From a checkpoint of a small transformer trained on Wikipedia: biases.
Each number is 500 + 40 x the weight over its row's rms, rounded and kept within 0 to 999. Layers, rows and columns count from 0. Numbers have three digits each. The size before them is the row's rms in percent of the matrix's.

# layer 2 attention value, 256x224, rms 0.0982, rows 255, columns 64-95
115:534439476475525499474505532502603506476462502458611458538485499505495523537452492491542499540457
# layer 2 attention output (transposed), 256x224, rms 0.0947, rows 255, columns 64-95
106:477488512496548494487492541546502447491478508496393570555517414451486490484493448503540513501525
# layer 2 MLP up, 896x224, rms 0.0915, rows 0-204, columns 64-95
080:531508491575470489458531435406521466447523536470514522496571376502452566485552484467482462411534
093:527472499442464507423553494497462544474507508510505550491502433505567515472493518481484499573490
104:557487408520501548408543474445507447486570457479356561525542489538473585547479452517531513565482
103:488480542534488468521458526529562475531505453527585476515494461529463526481520498537536445573512
096:518490543480460498465483488518540528494472458478512527513503492492535498469542524473513497423447
060:484482488512471440484495543494491487500481442509421570524465474469440547541588493524546461541501
074:467457495411478498461548505587571500524477451411580494545516555465528492462553498523503419492365
077:461443461481539543497476534551527504495484470532502485472487526501604574497467530473418468493455
077:504486539530539519491448518412566489531546518546478553511512546439481488474527483575501512458531
114:496442530532521497508552551580532507455512472469498511418450498433454510555570560516493481438564
100:488483510508510520589442482553497482493471543513513511517507443506511466492513526510475502521486
118:508547466487466472502526475558512549412525490538514537563503502502517481483532515512471509448439
119:445439472435484492435489511504457543439496508572474516426490509520485566481557510497532577504502
079:558437459491504564457557536459488427518529468451444523503503482539423497519497443570466448478453
082:562416540502511494496511515528449518536499528411509512529468495505457407502497523456538516482546
087:564457494475492489524440562473490517464462525559462489562477497453486520487458464552524481432514
121:476520514520420536543518504520543482447539524572529561521494525509457482519533553552473464519477
093:499583497544453502478518522491459478501502522447509448443466482497478548465495467459535516493473
140:481529538476525437526475483478499513475414454509452530474499483473503459493474533523481500483491
092:569518514532488458506577475503444508421461575481470516434511455576413552542539558596555459514505
108:486506526539471499562501478497510454540471482460441476502556530574420507556482507483539478509497
092:494557524499476476455513528513532473503460538567530588522447545526511461437548511537537467487486
097:438545528505511527487518527460504463455475515511540554442483476461460491442492548520509497516543
091:510492562510551502524580496515423545489582523531477530516462541536564449522528498546552457547593
114:461515532512564476479492483540563511514451508533452593549479486453503539522525571495585493512512
108:523445487446459513548525494530576476502493448495481528508549454517524514513517459484492567508415
099:529451523465488495527503494538542502578497517519482459512461519482562464560455541519514490537516
103:505496469441582513501503485471450496489430484569536528504500460501420531461486535567511490523566
076:474526445459585514503398516485525492480469496517492584567501483537460514454591508567537481536534
096:490530526485474473493476523543572547494438436495491492488535544499491458467516524521513485425357
108:473571569502459499433498456442576472516519527482583533480488566537473524480548450466466588501525
105:522456429498473481477483530533481540458506464487434565521526556521479484470519554437545478504550
079:549474477535482528459466474449526454461483518462494518503517459492456539510559472536507522503558
089:513431511500521523440468557459534498581475525507535496473455463492548524531559522504526496533496
073:507493536487478437522535480541468523466481475485523583505531488506501504474485552522549543472446
109:546496472532504533525485501562512500477494476545498466539563536470433568521517496462518564505447
089:528445497518479497552491477554508552573438477501509508489547534567552478506522551474540463553481
090:600457533491491463441471459503589498462498513517429513495544564549525534512580413499546469559459
082:517529526499497390526571458510533481458464497462444509510453487467488472532508472536594489548343
091:460501445449427570502548488512556475543499512482477525515548480466549495446400572506483552437516
095:521417484493447509491494560668478504419474467540484521455475477516496442540516500523555506497507
102:450558540544462467508441496522526512521466475522470475461444478449513511479473429517506491481497
109:499510538419485534487494481514502530502519558542482468502463535475402486486511587525484519495563
087:497461441491515511462518479485475442528513465543462475488500501542531497508572552445553448509571
086:467584540543507450525476520501497484515443523460418511473409477476436564432538529552533546494536
109:503585551542513475450504479509490461486514509523516498528492599537460551523499448475558495464497
077:488519546498489534502524500467527443496560433501473454504477515508470545505520505582545475460477
119:486518519520523548474485473450504539451555516491453522504550540549580535514480529474503495445565
152:506511501467452529524537513488544516471531529479481578488536483486475478479549582434490600472475
060:495470543478549557466507509473479439554465563488488484480583465460533474507501525526511468534473
088:492513485551486537453493545486523565509517474493504451500490489455439493497509504455436486433524
095:451459552535503425496503439496485512555439515512463482540525461495453461473530465482513528530528
101:528521501556534534526560504518508477507546496402548543515476490476508470503538537502533502509464
111:473470485462547498471537439498542421528443487525516546448464456482593467546531500532415504551462
115:534510439474591495483452429497394559466498513451531482524538548491528566529512521577479471486502
077:526524434449548485453506498452540535481481530457465488544489479487422424508449516497484537519533
089:444497500517497522513488482517475547545455510493490500490528480513480415488507549580451541518510
085:458491500474575526474458501497496522460453527509501491476477472472445475489494560462504516438504
097:472555501496518504471414488400518422543496517546495498508480508479441486524511499516523488541459
089:542512541564487497510477491497542462482454404476552539520539503488526542476486413465429536489548
099:530501511473502499509466526513564470495504466434471448541456532531495600504465464475508561478511
085:464520498474538572497498538509477536521498546563471517489512491503490438484513528482577479480425
099:557521483488516466461513504521530547472527440504467439499490542494577578428489477449464542453459
114:508512513522515484488560502507497495512453473518427484460545492472468522396446426499429583538556
095:518522505491498454458473486499488525497504445511486508563479517482497520463499496526521515527505
106:510447440483551490490485507437486535496519470556502469402492474525416537556474531543536514506538
099:461492471471463509487461503416539504498581500524453511454469465462545528456540563455535470493495
096:527514567522520487536455568470504538539481494518482595501492520557475518544499488595568455536533
066:411507523459464492561505493491501539526521544535553474545510452457509450501528617520460466570481
087:549549522483491520461446481524514533466510474574489445528543485564444554544556454454502499522515
068:431520488532531484487505477464588458475529498506508478476477518516420518489461482531451533544524
110:614510420549453540449530498496482484485575398424464545556459559548536532488467471513491555495475
084:463534540568525570432461469485464491595493511509424420525515469524544514522530509444478548559520
091:518481524530455560482520545513491531560503502503482484544564451496534486496416503481422464497455
100:496499486531504519508499470446450511494523534510410502483452434425470551480533484468503531537494
090:531525540461529506454508516535486533562456450449492551501490511499537445543467551519493429451471
118:469520484475472501437559504479582450513466495485462500539510494508581466465494487534511453464531
107:469470512474500575491497478487491463458462448475526435515542531534521519484460572501420429457532
113:492462534481562441468495534477585511506479504535506520436466553550494557532434533558528526498522
103:517553456579496495542496426568498472452560507498488453454465532428549508474559463451539497497507
098:559461409439480456467471518545510451445557521520538499533468469542472452508562453511494456554434
112:451510407436527465441454509438493465509532519564463504573523569498519497515572520476550470437391
126:484532492546502459493527506491515493441507489450474563528479497475473510556553453569544499546515
089:441520546481461526516427417505526531503526498584538469487491476519553590524468507561483468470493
106:466504502576487473559522472477507512540438512508537532513461496549536502529484413418514482421477
093:517532478441457506494557518503516430550537542473438570537475507497516555498532478551502501500514
119:426488537515477487517541496435488486526455525540446475479511519416547529539451509521452551466535
108:405486478563556478461477523491513469422509394432489488494484456501611430526559517548482468505528
104:504510483487538505486492557478515557445433477542519547515441504482485488445502474482545519480475
108:498467585519504542519519482543546480517501526503495472481504566466469483485463496502472451464454
135:529501513509535516417473485508412506495471565473488511460463559465524496520537523556540563426540
099:474619550534505608479499503446513576417448478496498492525488511515519501480460509486464542574536
081:541576487579503496474526562483459468563479461485537544530491456532465437478501495473434479533479
113:550472413490485496482486485463469470504558528495467487492513443475483424514516512513480557433524
091:492529465493516505435465617433483568468467558538552508520508507463533489481589554493512476460481
093:485506520425515501489478568541508536505522475519503435528489432481519514504531534508498530500476
104:489502520475508510531540547533480575468568551552454460465561560557478505506465528521431500441452
103:450469536515536507503499498487420483471508499616442460527495572505499520476516571457482462487553
092:492509460434520460494469454474526467544497503478468605521448548490498558529571511550544511525482
092:500524504497504555551516519471528515557501475437516519518481475578512565464529464450438490452504
121:512390439468492534475546489518507525466499527534527612433470580480509489502467483455403480529506
111:530504487490554451542516505485517541510502475519535518478528600492507523519502463469481452546564
088:488571514553566544436490498521563503515546524461457561487422491535575468482462517483523455521474
105:539469495455630523511498593516474457473446496472460508507515464475559485556513513566462475535486
103:455495533546529488525526466523560482604487509492447474541459450472518534519552461533477473472537
099:519414475577511513490535463494494496458524483457521486517493534468572468538465485519439494556486
100:438509558561476553532536526492548425481517547536473503576499470538407501517526568473503487452554
108:541538511505528526570560471610472493475512487509489442537521516514520545467443475489458454503509
097:460519436417536565524519556520495503414430510515460523459502516527530436452560550494634492530511
116:463493467491499538547507565528508463486493523548412582486464467470457466450485554539550541539503
108:524507468480515514500474535486490504545490472523497507531521508432547566452531527543478486503488
096:556527476493521472521510494483426458483465511514513497422457557540493536479493584510563506580467
107:605495497587531488541440496482488434528512520522495548497517496516538481534547507438516479476533
145:550501527522479523475543547507659504485510520531472514548521471579466458505487535470464430558542
121:478511519523489471481545410465413473414477559507538508461455533446403537477497542593463478603500
107:450531455493507453459490586483456541582535482512533609565436491470569453500577513567528493487528
103:500430483484514490495517501495569503517475495560466502535517529484521503498491510508509465436472
100:464516460557442487467484495455460618540450562552520451473476524514430534458539478490532472478421
111:494506573506493478462579509501417480509450504561494546456444495496452516496519552519537511466493
077:524466500521488480439496521439546488483554514490503572497446402441426482486509494461521560460539
089:486516478480474504435493496444491539499545447468527505467444461470534482431493519553548542473491
093:492434436575543532539493554455521509518475459548511413467538529477461501585505478531415504535421
088:530504427457482474492522471510480526466560584490473476537516501481493475491514471504519546596570
078:494528446440536482510472510495480491427517575482530479478460542482484420497486456492557560503482
101:535485453498531544505500589491534524474586479526454504499434450484486421467516562481451441455554
114:490497463453528510432463515482489397516492454440504477491569485522556491451543423468494520460471
085:431449505419518472549525511506571485484527422525517468442443506497469442534489481551453501504465
083:556498484485467552514573502502517517511551498517424537556447493429498588530471467458429579508503
121:512560495492527429497546594482512570538535618431585490533455481512486526519448432488548525519448
077:454464534558527561491568509514462492493462487504514501566477449515454514496445468508484493454453
111:504491453444472503597505527529471499493528462456527502514465459485530551539476476488514449560446
097:498516467504572467596508613498491575534544512499477547505444519514472448462470522548483533477586
116:538496534515500477559520454536578470492497438426501437473472488501500478510507451541482479467507
099:581447478503501498501508499443537473515505478498520497488458439601432509446451438502447460421507
095:493514518532480492524577437454448520562490562504562471516517467529424525422504507457500506606419
117:462466511467490537478539504489522564440537505496536560461478570499474466537496589538553478472553
061:534552470554458588475526533533564553468517495521462469494465470407477524485551448454465529500509
103:511551496476535527549522529480505519525441535506510476514480565470556434540492539505455522494526
077:530459571501497464433578492502546446497465478574432529499510517485499543537575458440475522547412
087:520444463465472530556502505538453447491513580552434476493603426463440562535512406534494584539456
103:453467521491443407558530486501512556513494516513571481498542450446594543430511502566473457536421
119:502479516521400559464542578511553394523551517505461549499456462531522472487509490526519465524522
095:496467527478494480484494411465459497454448474513522535497526534530448521445463570516498578516494
102:498512452476496523494464470483475541527480528494500581543423567460523526464522496544492522516463
099:531502544458485510427462438480459539493528516454523489499440472458567525517466429570589569498441
110:573508462458517497526499500564467546464445549555479505536498489473528513418513528493484519489547
080:455470531508488526532526468547462509514505463467474521493528472472499500486502530558509519466552
129:479473484490513525456577495478606512493413434547546488515511459512522499573548491585516538557520
118:546486489492543522495513428509542485543450488529465494514533503547499566565511427470517522565486
113:543485513509466497548424592440540424462518487460503515521489528519542539406552468542492560449532
092:466509546506448495459506451500503498476512412497532544513488554527429455501523515555481512494485
089:435446474473423476537518465439463521503567529459513517529531549529493550536520553511560504524503
092:471466503538510496530479429504490431604469491481490551478468501538494523578451453536498485475536
085:482519487412519468476507480542498544487491478536460477520487496593418553456481489461566523538505
113:397503567525554450487483444485514555491523536522501463524511503548487522452513550469551484548468
104:479528491515532496456548456547513523547587495462495479537415526472442481518485414512552538559488
102:526532573514523501496508499504496439514494518575476492502465449508501558478531492490419415505474
120:505508489493504556455544464531524552522519491501519509509552515504513483536572482542488439492454
080:521487489470538445523526485444524442520412485537461539420474479457507554511500502525454543518467
105:533463535482522450510441429482461472467451558475459539563499575529508549517573498539523481499466
077:562557474584523624519468459508554501512481486471533478500550479525512476521506495449428401501500
100:486497538519534498476545498461465435473475504501563566514472524546529474522482477540518468501504
104:526485479574488544496561535471527487479554469544390484490463453488393493508466424537514488526478
090:511478450511459507467499429534529420494493500493530426491474560402483548445557556505475529461548
103:585539520459416501519517526554490475500568501565519459487433476465453470560441624502490483412450
132:514553459549510507494551484409401554505520568477479441508515490490516537543500558513456575442491
117:508478481557499502474491508558542489492443497467526494510508489478534475537576478525443482491508
107:475525478574370494475498511527483467473457538464448524526467495487449404462511511462496450483535
116:586537485477477548491433519507510531539507528545492455543508526477508448505527417511490518505475
091:476515469582477501499479570453467498587546484487499555491529466516542429482526493517474449511556
107:501454438483490459474523490462469495489498577556519462498481593528461488505533486443403511491395
105:486559511541471471555414451534464569479543543442423496521484487479523519506473450480527594541444
106:496522502535535471459462467443513474497516515509505485562542517558535576543512540541455468462522
092:547510497502559552534448458472490500500502471473499530479490528512521498475582498509517482486485
108:448527506497600589500497479469456438593460497475463480457485517442542472580551493475451543424531
110:491483521532515482487444450451482507535528505489493500605461542505572506566524407554551500515497
086:525455508546489527475521587475464534526503464427437484484486504514508490568529544509437470489553
114:494509442495486544493443523487497509503490479532436478568514485565494479568526505411492552517473
107:520460503495518582554492503525521510515461472517521522493504525497541496498488506472463524520550
102:571482407519481573429488487515596538485523545530479497475450568435552483554535445470479509450574
076:528522554481510471489515542516494465470558485530510493498437493552477428553513561547468533501523
118:520535493520492557475489560459522555475480457493529488511409481524482530469425496580523514518476
104:511526512540524523510476530515487464499538454451423586527594474492507438576444528504498510624541
130:473490497460444499456553522529518504472470531515437507574519478426427461477482502451436563483520
085:489499581416499461459439535523553472432484450399536534514512512520555547461549496550523521485512
131:469504527545396453498502550509455531503493583539492480496471472572489450509540468514526547447521
109:529500543505519534533488527526515461505422456440519570505504549483516543530550443570488509536532
102:486493575514562533487553492540508477516500461497492533442429478497520436460465523562431549495532
119:498459534537501481555494511517493498559521549434458514595458492552483535504564455551441501465545
083:525491425449528551437412536442478506443504577477424513554543485542560488509458485501475508538550
108:483504472484474575462505582546491468539544447483494429446452536569479491528486500513515466421514
080:539450466500542463429514569548510498551490496470445483469521518459483536512459480399411487501475
093:506476485417409543492479459503538487459560520538468545464487466501548510436491491530547521559535
084:467467496494462481467524491511501497522503553518513501487546558460534459492520526540475507446492
112:452433413458557537455437471502526409515471452485501490535473533490544552538536498542557524486583
102:547484468520487491480519513539486505456491507516469429520465486421630556426471537545502484525525
107:576429461478528436505465542534512534452437551523615456462530489465481474471514513563538493517537
094:515471474504477531553502443520522540488467475541599502477477510473534455560465506407463542599487
095:490506474481529442518378551514529521489485403493453477562421529479477447577482505561525466466461
083:532530478508443592468427561458478550491477482530536544477508477506499474469522485489519511511475
104:436524483486533533510530444504436527524486527555554494452494533522453572430468575539545449493411
109:439483449500544491538502497415549534483567460481420432593580471513492498555450535500463502525570
117:493508523478458512508495552506477474494500476559510469415510457518433469449479547560524467517511
071:522456377537500498491532507541518568528556489547493496570501415477449464472467419458493470561523
106:478559504521481475506506528517550525550494505538482477453471486490454510526486443537573482461482
# layer 2 MLP down (transposed), 896x224, rms 0.0867, rows 0-203, columns 64-95
074:449443535458526507526449564602439555555454461511492450522410600469497443464424521558514496553432
106:567489485456508602436472485488444451574487517471493515448454430534501460490565510490438450575439
106:431486551462515569526500459478434480453474514482505473502529531574456554438520415426525452479539
109:529569532504500458539523521586478428469501480534503439551477487525437572454483494575470476449492
100:470540455537512474543517518457453530520489532486512479469567511511425517537498436522472498507549
085:520507428541572468535560477493472571495456458476498431465474480533475494549450588481524422411573
082:479487511563466485541459490470480516520433527551475516445479468489508541494476482447565578469568
083:492470498487526464492472502500513493516496431452551582530568512503524481535546473497402551553430
086:507570445484478461545523503524453420456481495417522452476435537519554510502477510538478516635458
108:569543467510533509454452527437495524502462559574481518592496429590545475539429434512504509507486
092:535491493551513469399620500513499532552529469505475493491455548514435426488495512476525464492511
109:481427462445577474501440532457449454579515494499512490420518529535462482494504443433532508570513
107:577491525560524484558510467439522473542527509469500453542570519433502440528477487505541428523501
081:496525565521496425503478539538566564484460477559542476448492426445600451421449569456552546547557
081:455556466524486520568461481507526466432531425566525540504481480559538538481486472581495485532427
082:425550474551481495502633492508574548522583516474522482398451534529456442517468490467523539510464
108:489495505463600501470517526531482486582486456471500469534512511471546542467478461468527543454546
084:525443514439532456540530487502510497536536465487498547539460468486521503539472482517460475520560
114:491491464479456563456510509566502471502556526495520445510511495508479542506525415509508484518542
092:485500505477441513495446553538553510571567452506467517563525546461599460489434458466514502497482
101:523549455467539468415510478453486534455589553546580537499434469456533502445478484530418508512509
092:471524534547490522538618466435461494479527461470496470513498495463494485492537494506450525492505
105:502427494475507483457478554495536479562555484558531448452482561521507519573491527471576559495489
093:452518452518474463411473529458539534515436482447552472497557451501462483455474506473473474496460
105:551488497496418529499532475469513507460573498489496444431478507518506435474453466455473482478497
118:502528533484449499457495476438506497524472510520470566511546547528484468513540471561475551468518
099:418494512502526408507473507442482490598556458531542498579501427421504517530481487510493546407525
099:498492485545417504491486508518524506490599543435433487506467516485577462532504498430442484464490
086:487447526547498517520533519514488462504496518504492462410504548449493444530426508482484569489452
100:551512469490511561472497462532617509541475505458491515432469514518552560524479467507544496491450
120:540541534496493515552463445533561459514519501465520532574456444508467475430498476531510523504526
101:487512503502541492494523484531515538539494548569576481527479456520469439575491431536460530511406
078:485495554511492525493473569501465566532509434552515456505520541450589496432467526486477429556497
097:458547499520519534581539469515534522416559479494476511448550560514435525488467532505505467446480
079:520430514557505491492460526468532501539460489501472413530408488569460523541478520502469499481524
111:518506566491453435462476570430468553536488534526549495470512460574463430490462470474444411514489
094:490518551449527512486494530497557446445526585503501498541452463510467548463504459511498530483517
110:562546519497443491557522446516526487484443534479540492567483513509501469439481464504548453584551
087:403469445479533608483457506494416505558521481516535522521502514553519483516497485464425425490553
096:507476568536585481511434501494454552517518464495558491462496481557473536549587463481490464514530
096:508571484526552481520481446336476530539515508493546464571563505487538518499500498487488506511505
114:504569553474575479523547490479492499489609570468508483498509499475496511450461423489524527516566
107:512503477582484460547507491462518454498494483525549515531563474508600494519566481534531497500450
089:489472532518540562485459557526559554458528571466512527437484484461445494487439536550510543458512
104:495466559463498429482577474478553444507488538449520495530477501549462502525529575490577505427468
107:475487473470491531539499530503539512513501456478473516482481474512498470462582534499484523521481
080:527480453471476415568470460528527508473480522420501586482556446449484499484512480489484502485523
113:517523512492502528557564424472477469513471558533493501591433482471523470473508500520479509467479
153:555481516497527530516444509535516555561504532494497508530468460539520493520550440530565514488530
069:441528470500484456546478460545511535432528415486510512504477495533523466480450516479449510473537
094:544531510500508483487487515487513493485461555452511537598469484501471517459469499468464555446503
097:531509417430476585480510540465518481511535457473560485473499491446488467516469495478450455521457
099:472519573481548517507441483445546461491489519533468442514447503522470466510489516486473518514481
093:499530501511459501494462540501491585468559536494477519575522560569423506519446472493556513480512
109:488498519508488488464528511496516405555531533520472568459484511496506445452415535414537502507461
079:492488532539470538548463508528485476497572439576497487479514532465603573504538549492545485472489
094:490523527496468486495543450531548435475525592503516556451524462481548425523598463467481425488542
090:551505425506507544543484490459426517568508425481491578496530532540457515499517486451444481555550
103:485486463494476547509501483604505596515479431449507473485557524542539555494472483537472527531498
087:533502440498448543476501437467490561518530543490493534474547526453472460535549483525654540471390
095:465526559528447557485542436488474491548439561561494536471517470458509439489522509506486421518509
083:524502505485435474474519436448474443493504476455573526511497510526484551545515488492463533494562
118:486531515500535537468500485570497546507527406503445446537566494498489455491524434428465518546532
108:516544484486460588509445518495562504568517487555523517514573539515524529529508528482537423557474
093:519503477475471535502543509459480478481479480487444486457489492466449436520398547477522488561499
106:472547554512480509492512480528483497504497543477505521598482514485594513452473468474478513478465
088:517512537511478508502557517555467470492443488470538497503502550546438416550448493558447515493508
105:445477487459523473547477495480533519503428472556596440535536549552497496454543494575509532506533
077:554510428505539522458559564529564498564487549548433469461451539457514519514554477524534478404526
096:525503612429453525523523526530525458502530429500411537521562543438510577468500489464565481529533
074:515506462455449480513529498558458518495493526502448512580570467519425481554564454523472455486483
112:400484547475540502455445502448477488517412515558503506438529537398399513468504498409530479477551
083:504490440424456494579487506495510552412499506500526532532455574512468487471480433527474471491530
104:521466450496471502437549524531568558577465503527491568447423446508507531478540483513528563511551
108:514567527530462546509456494478535481504536447552531515523508582599545482533490562494509507476515
091:490476464512511482503496536505500430455581535499550430477526518509490493441520469529490558576546
108:533462483519493522514457468502423528472554493480524511428493538463456578535483511461515533488495
098:519525484474475510473523515502517472559508540515502567501478519533441504564545435518578546527478
113:459523497519454531570443554479450506506499484480445540517512476522502450503510507452508549483490
096:480450546433490521488481586424484528556438517471480507531519506518457495498407504514464481488516
102:483548580544469511509500480492490578530488518468463519493506543504530551500470567501462554433536
110:491515473482519530556553440494437580463421526406524517513495555500490519509486478518492514538576
121:447451513506512564496503542494482499433475547378488468450557502473550534460460497497495468447469
098:493522473480488515501505595526444490486533462494461500581442570492540489566567465438512497589483
110:518555481405491497475498501505510477448576580506427476500489538521486511549507589587461575570515
101:513441534495578434488476498524461595399542532563521478579525576579460501475502539475520492513470
134:458468500489523554554517501493420448475513513505462531572449516522507469444429511432459490496527
108:563517556512470532518560455520551477580493541557476545529503522465485568517507472487537492527475
101:570542477496471471482521454559502446539534499467460571497555500530490498492474567496477478492545
110:556531391545502498488503476491437530491519495540492498515509454507491548477470428517593560516546
119:441519482510481446559498488469615520470515445517529490542496445526466476497444489452473445581505
105:524467429494521419504505527542511461598516540513505510502479460452498489541517489538540505453502
078:434498509485530440512479481532482514381532471464502500494452548506505574479519491505584547454481
103:438501523501468509537564481540506487435513458519499508475489519533466512475457540408507501537506
096:509418467541488502460495457506610406452490471520479530428498488527507479443426476564514452525453
100:452458472507449471538504431489511496525440569469529526538516577510486427546467538478530500544534
109:471527538606406535467443511496483474516489472540509497561460428397507476536489557487507498495579
096:535563456478444477490488544513568478546502511396570539435516399490524505509482461494541520477500
111:496492559532451538491419516544514479594532501497546564466524509559555527489538492525464472512471
106:524497481443438461500571471504506497470524545483436498513561581548439493497468472534540445444512
121:498598571491522471516464517461471491551467502453498378572529415536465495506540492561630526497489
100:489495537492446506478493509539471481493461537494433512491461391500512491489482513551551514447454
085:482503502463443510559508509477415483501473408536543422520535454435477487564524534510490555473615
099:438499450559445505488499429539525544496534528565441525489475537520493468438438557458498489430534
112:499477567492516517567428505480567428480501547494574530592549481541528546553526506564565518473498
097:461570549442509569464476524485516518540455530488501458489555468559483548493513495494481533429535
099:536534562440498470458489436506553520479541502471544505395537495491554472462534536488455420612448
099:466467463503484413430447510446442479495475491493441485448534459520504497533537548491481542514504
090:496497595564454442499469460458472480570613496441504523507501456470455538559461460511423527480474
108:570524499468465483466502429514462473485545444433563478536534520559540528498536501490452479487519
108:469415507500521519513536490383559523516502439486469577547517450490556529413516477512539501458594
097:469480522494499534474501505494564594507534492475500553564549458445513459483502453488443527454525
095:447554529404505489458515553494505557466419515437484494469546532443460484472467489548506490574472
137:425514491485486517549448432524331510483474509458526465438482531433510521528508466516509561451484
112:502498478471550499440451568495580522559533477498467473518495503551579473529533499430559500433553
104:479529527478519584487550453497531429403481534484473445441581514542502535486461549485446519503510
114:512484532467504486477490443463522509552486427463437565587480490473575459484550511533528516443444
099:456517519494471514474529479510493444555464491514482519502525443482433465523506564470457474488485
098:534511441534501542578428529456584511463587509459530488569559527492528456489502458505482489524540
105:529439518493594482546414454433480463534485556500450504536585446449472459516520449516532551529539
091:552466482529474534536522509486474424460415525478446494533536500552450507539469401506467482514513
084:566535517446500465480479432552505498487501518437458591515472455508517481445571498464549471496580
084:462509516526493503505445527489509493522386446439502472470521522531518521491487530490471477417433
079:530439576572432514480558431497516505535527508507466518537495496529509537525529488511498468537528
097:491523493499474464509464488496462467541416527471527493513521554523477528505505429548538545499451
113:488514488561520497558575493533533574501552578576444518525517501494506515525413588504443529471510
085:516507483523456480496409489543435516509510584466501519514484501512528545438489523506508460483547
100:474482496519546541526535533428532505530565537544478529505461512520545558578512529510414538524452
117:487461503520437575550461407501474443427493404512422484490516484458509457471592532542467474492562
082:501545483451473451477457483480530547548488476540508516382479483546525508480539532489456513507513
108:504502546546482488421492509455513499475490525534453470479458533515516477473519514491512503487548
086:444475540525491568416449406502519453511443509515538503492532443502487491513518493451534479486450
108:461498468449481564473469507470416485488515591524548546524565511500538525519494538504538527523470
100:425540505471484486542471424532461473524525516515526562527497428540456481516504510512494539447530
096:449479507489508595464432535583573467447512460449462507494510469487598473561489536520490513396582
111:487570546524518463499452555518516414524569444536487440480487411549511494489498444493526490489520
084:520482503541572503484625517512532530561480530531462545492496475518476476432487461447464475550554
095:473441490523513527524498469521548496507545441564559477481501425522440483504505516508509471476416
092:516520497491544571497614490491455493532417490560545512561461492526558411548517539431523489492528
089:481605488528481470500539563499532564464515499518548522493423581483508462448475548486533464468592
103:500453558423483454491474494522463523482470468513442473488512472476409490508480497436459513560488
101:488526475463601443507446483533398557468509473503447485508552526431463498473459524473488531495515
102:485569404486479546478503481498506546488540509441499508539486474490540499550469458478517480536451
094:518524597483517505477526551482526491504487511481535407541502482548442514538453526446522501458561
098:510468450512478452542492536513531507493522437475486471505538512586471482505526577417457524447570
109:539504509493454537529473471425474484524521441497464539513471537500528580518495516505571458527538
075:488474509510527482467494539466510429496513553497551492556520525509483467476460475486506520525399
110:533468554510533481518397543533462573504542532442483527498462523486397511443533486454478440425465
112:529468538490545513470513519436519466527458458442493516519463469486426478511466459442493530555523
109:456508498473526522471590446553456570571505516549524467499521471503455489592500484501499437498454
108:448506458529563587508456517533553493507545502501526533525459437467464565461463482536550481582437
095:551518457516560556435500532553536519531450492542514444460455436448459543470530520538501517491558
090:495511454485500495469520517496452481438570510484526409506537558510531443408565549479443498506494
088:582505589478513491510551508454551475531473507516546507482505520497568497534553519600518531511539
112:525517419471476519514469556570452451495475478527502555490517507463520492573538480515418493463550
099:515485482543467531496458504470520546445425469545510484478620464517545534500513597490471472491472
105:517460463578488489516465501505543554478462438409536492549507482489540468477517531508544472492513
117:541484497475551476500423516507527477501461475531530502463464407467500536500432499477549547448547
102:484522471497477493533499469488495464484421475475487465460483515496461527473516468484440527515472
128:498489542457441499577527404534491507425505559427472474605537465584461510525516454497523523440451
080:433464518449519429470498534520444513526544529502481500490504525483470544518501540537600598494490
123:501480437544509500482546414498436489476549453538507545439460427521514447486511474457452499488505
098:461583509491509393476447479573492449472391498522520500443523544501569502521510538433472502516551
095:415508504494557513575469560491487584493534511540517540508476513564534466554425479507539511546470
109:535515457507533477533507550527450553509545497517542522529566500421496502520478543509577541487446
127:493450547476491477460463495555627487514502445539522529498461521490478483422512437483567443572516
115:509569447491488497541515489452455493518572481525472418455524457525477422444420477532528560519476
100:573508507471591507507511505432499522527560451515542531517540483498519608543495494520509539548522
107:424464519490500407470565521531473508449505510497450561488530489561545577530452617471525539460535
101:471507564522501418519488508606529486546506579542559454509431539509505507567565576497500474452515
101:481502421491577528525488458537489528544555503439512516567520502522560519513517479523573482515541
102:588476545455480493425520507543514518567473397565521562513521521506536465482532456460560468492542
117:534515482588510471484524522514488526588496424559578469536444514460451540538437434531489495541412
110:472543539522441469504537505458596541561581547497484552558452555476537514515497491447512506437431
100:547533470495455416493468556561512551490524536523499521547543501528477506390444559490480467537457
130:523451472465503570493474481498591537511472448530527451481470540511530485510518546517424566511472
093:427495471472543439508578458462544515546470425496498525418544469501487479499511505493495554488477
110:515502546490527465549535467495473498503532559513533492426489556440496498411454483514504475481565
096:464503523488505458508528502501502525505549525518449460510500500513481512522529480533498473492460
095:445531565461556436505552527477414473425475436463481464515549420602445483465460540515541507553422
078:488488400569452543526466465482501505557451539478485470450528496436479531540477415478548475522499
112:533479531504418485585490522541541528520498492486455519571459464557514476495498522490499499489455
099:478441515525474489434517499453510469478450555549588412519390534541491505406490472537536508457446
130:513510471554515548452541459478506478486467522548477520556511468565461574477583474534478503511493
087:560486410584513551558549467492473485560499587556470447485492454513496456554517518477490481585522
110:541492518464596499523471512536564523443525436478490516496463465434523523472508572522499470522553
107:460523453466479454526486426536511551428575491529482421544526491530528526453476588435474506484473
097:477495409517529542562422518471497511491456562471529464557567567482520577564518475454562435523490
114:487524437501542502460502516484483478468489505528567548409540487409475484474438477512532466500455
089:471488507583484486562540477456441496561523451488509517431436510453439504435508463530461447526492
100:488557475498463458552450438454452538464489553460508559523553502393495437451515499485453521539501
088:476499494478485562523469438451495508449463527528436473475505490467536506473482474585497552526488
092:499530503547620443523521556480452459494465460505494456509493568472485520568497481506456464464438
095:447485517509545487475477504519460455477452511527507487460463480552455515553499515511502482561494
111:544538585510469471574521503471506531484578593508451499529487467537512436477410509510441426538476
102:489504520514548533507449504461499479493476485526531569499495476554456474560559476533490538493515
105:463537489505463571510489468466476482503513433496379547541468479538533535494451478415510468473501
095:519484548496503430451516547474490443507544536456409474549476499489448530496499511572556495450487
088:498485543495507562475579422537484467484529579511556519430572507577550491463547487448490522550522
085:488509502497520407499587494558564469517539525490480450489516526470490545528459476510528499496501
097:532494525491457411496445507511565483482521469416473537505526490469532429535561411476491506486568
105:526503542520512566436433534582415507532487525529516535415485492395555486467542427469522533496475
112:475491489505549521436556444523496547511517522483563549528456494485611462498497421500574505480494
073:443543598510492518503483527509535409476482548414439538459470543549528575513518526573489591433439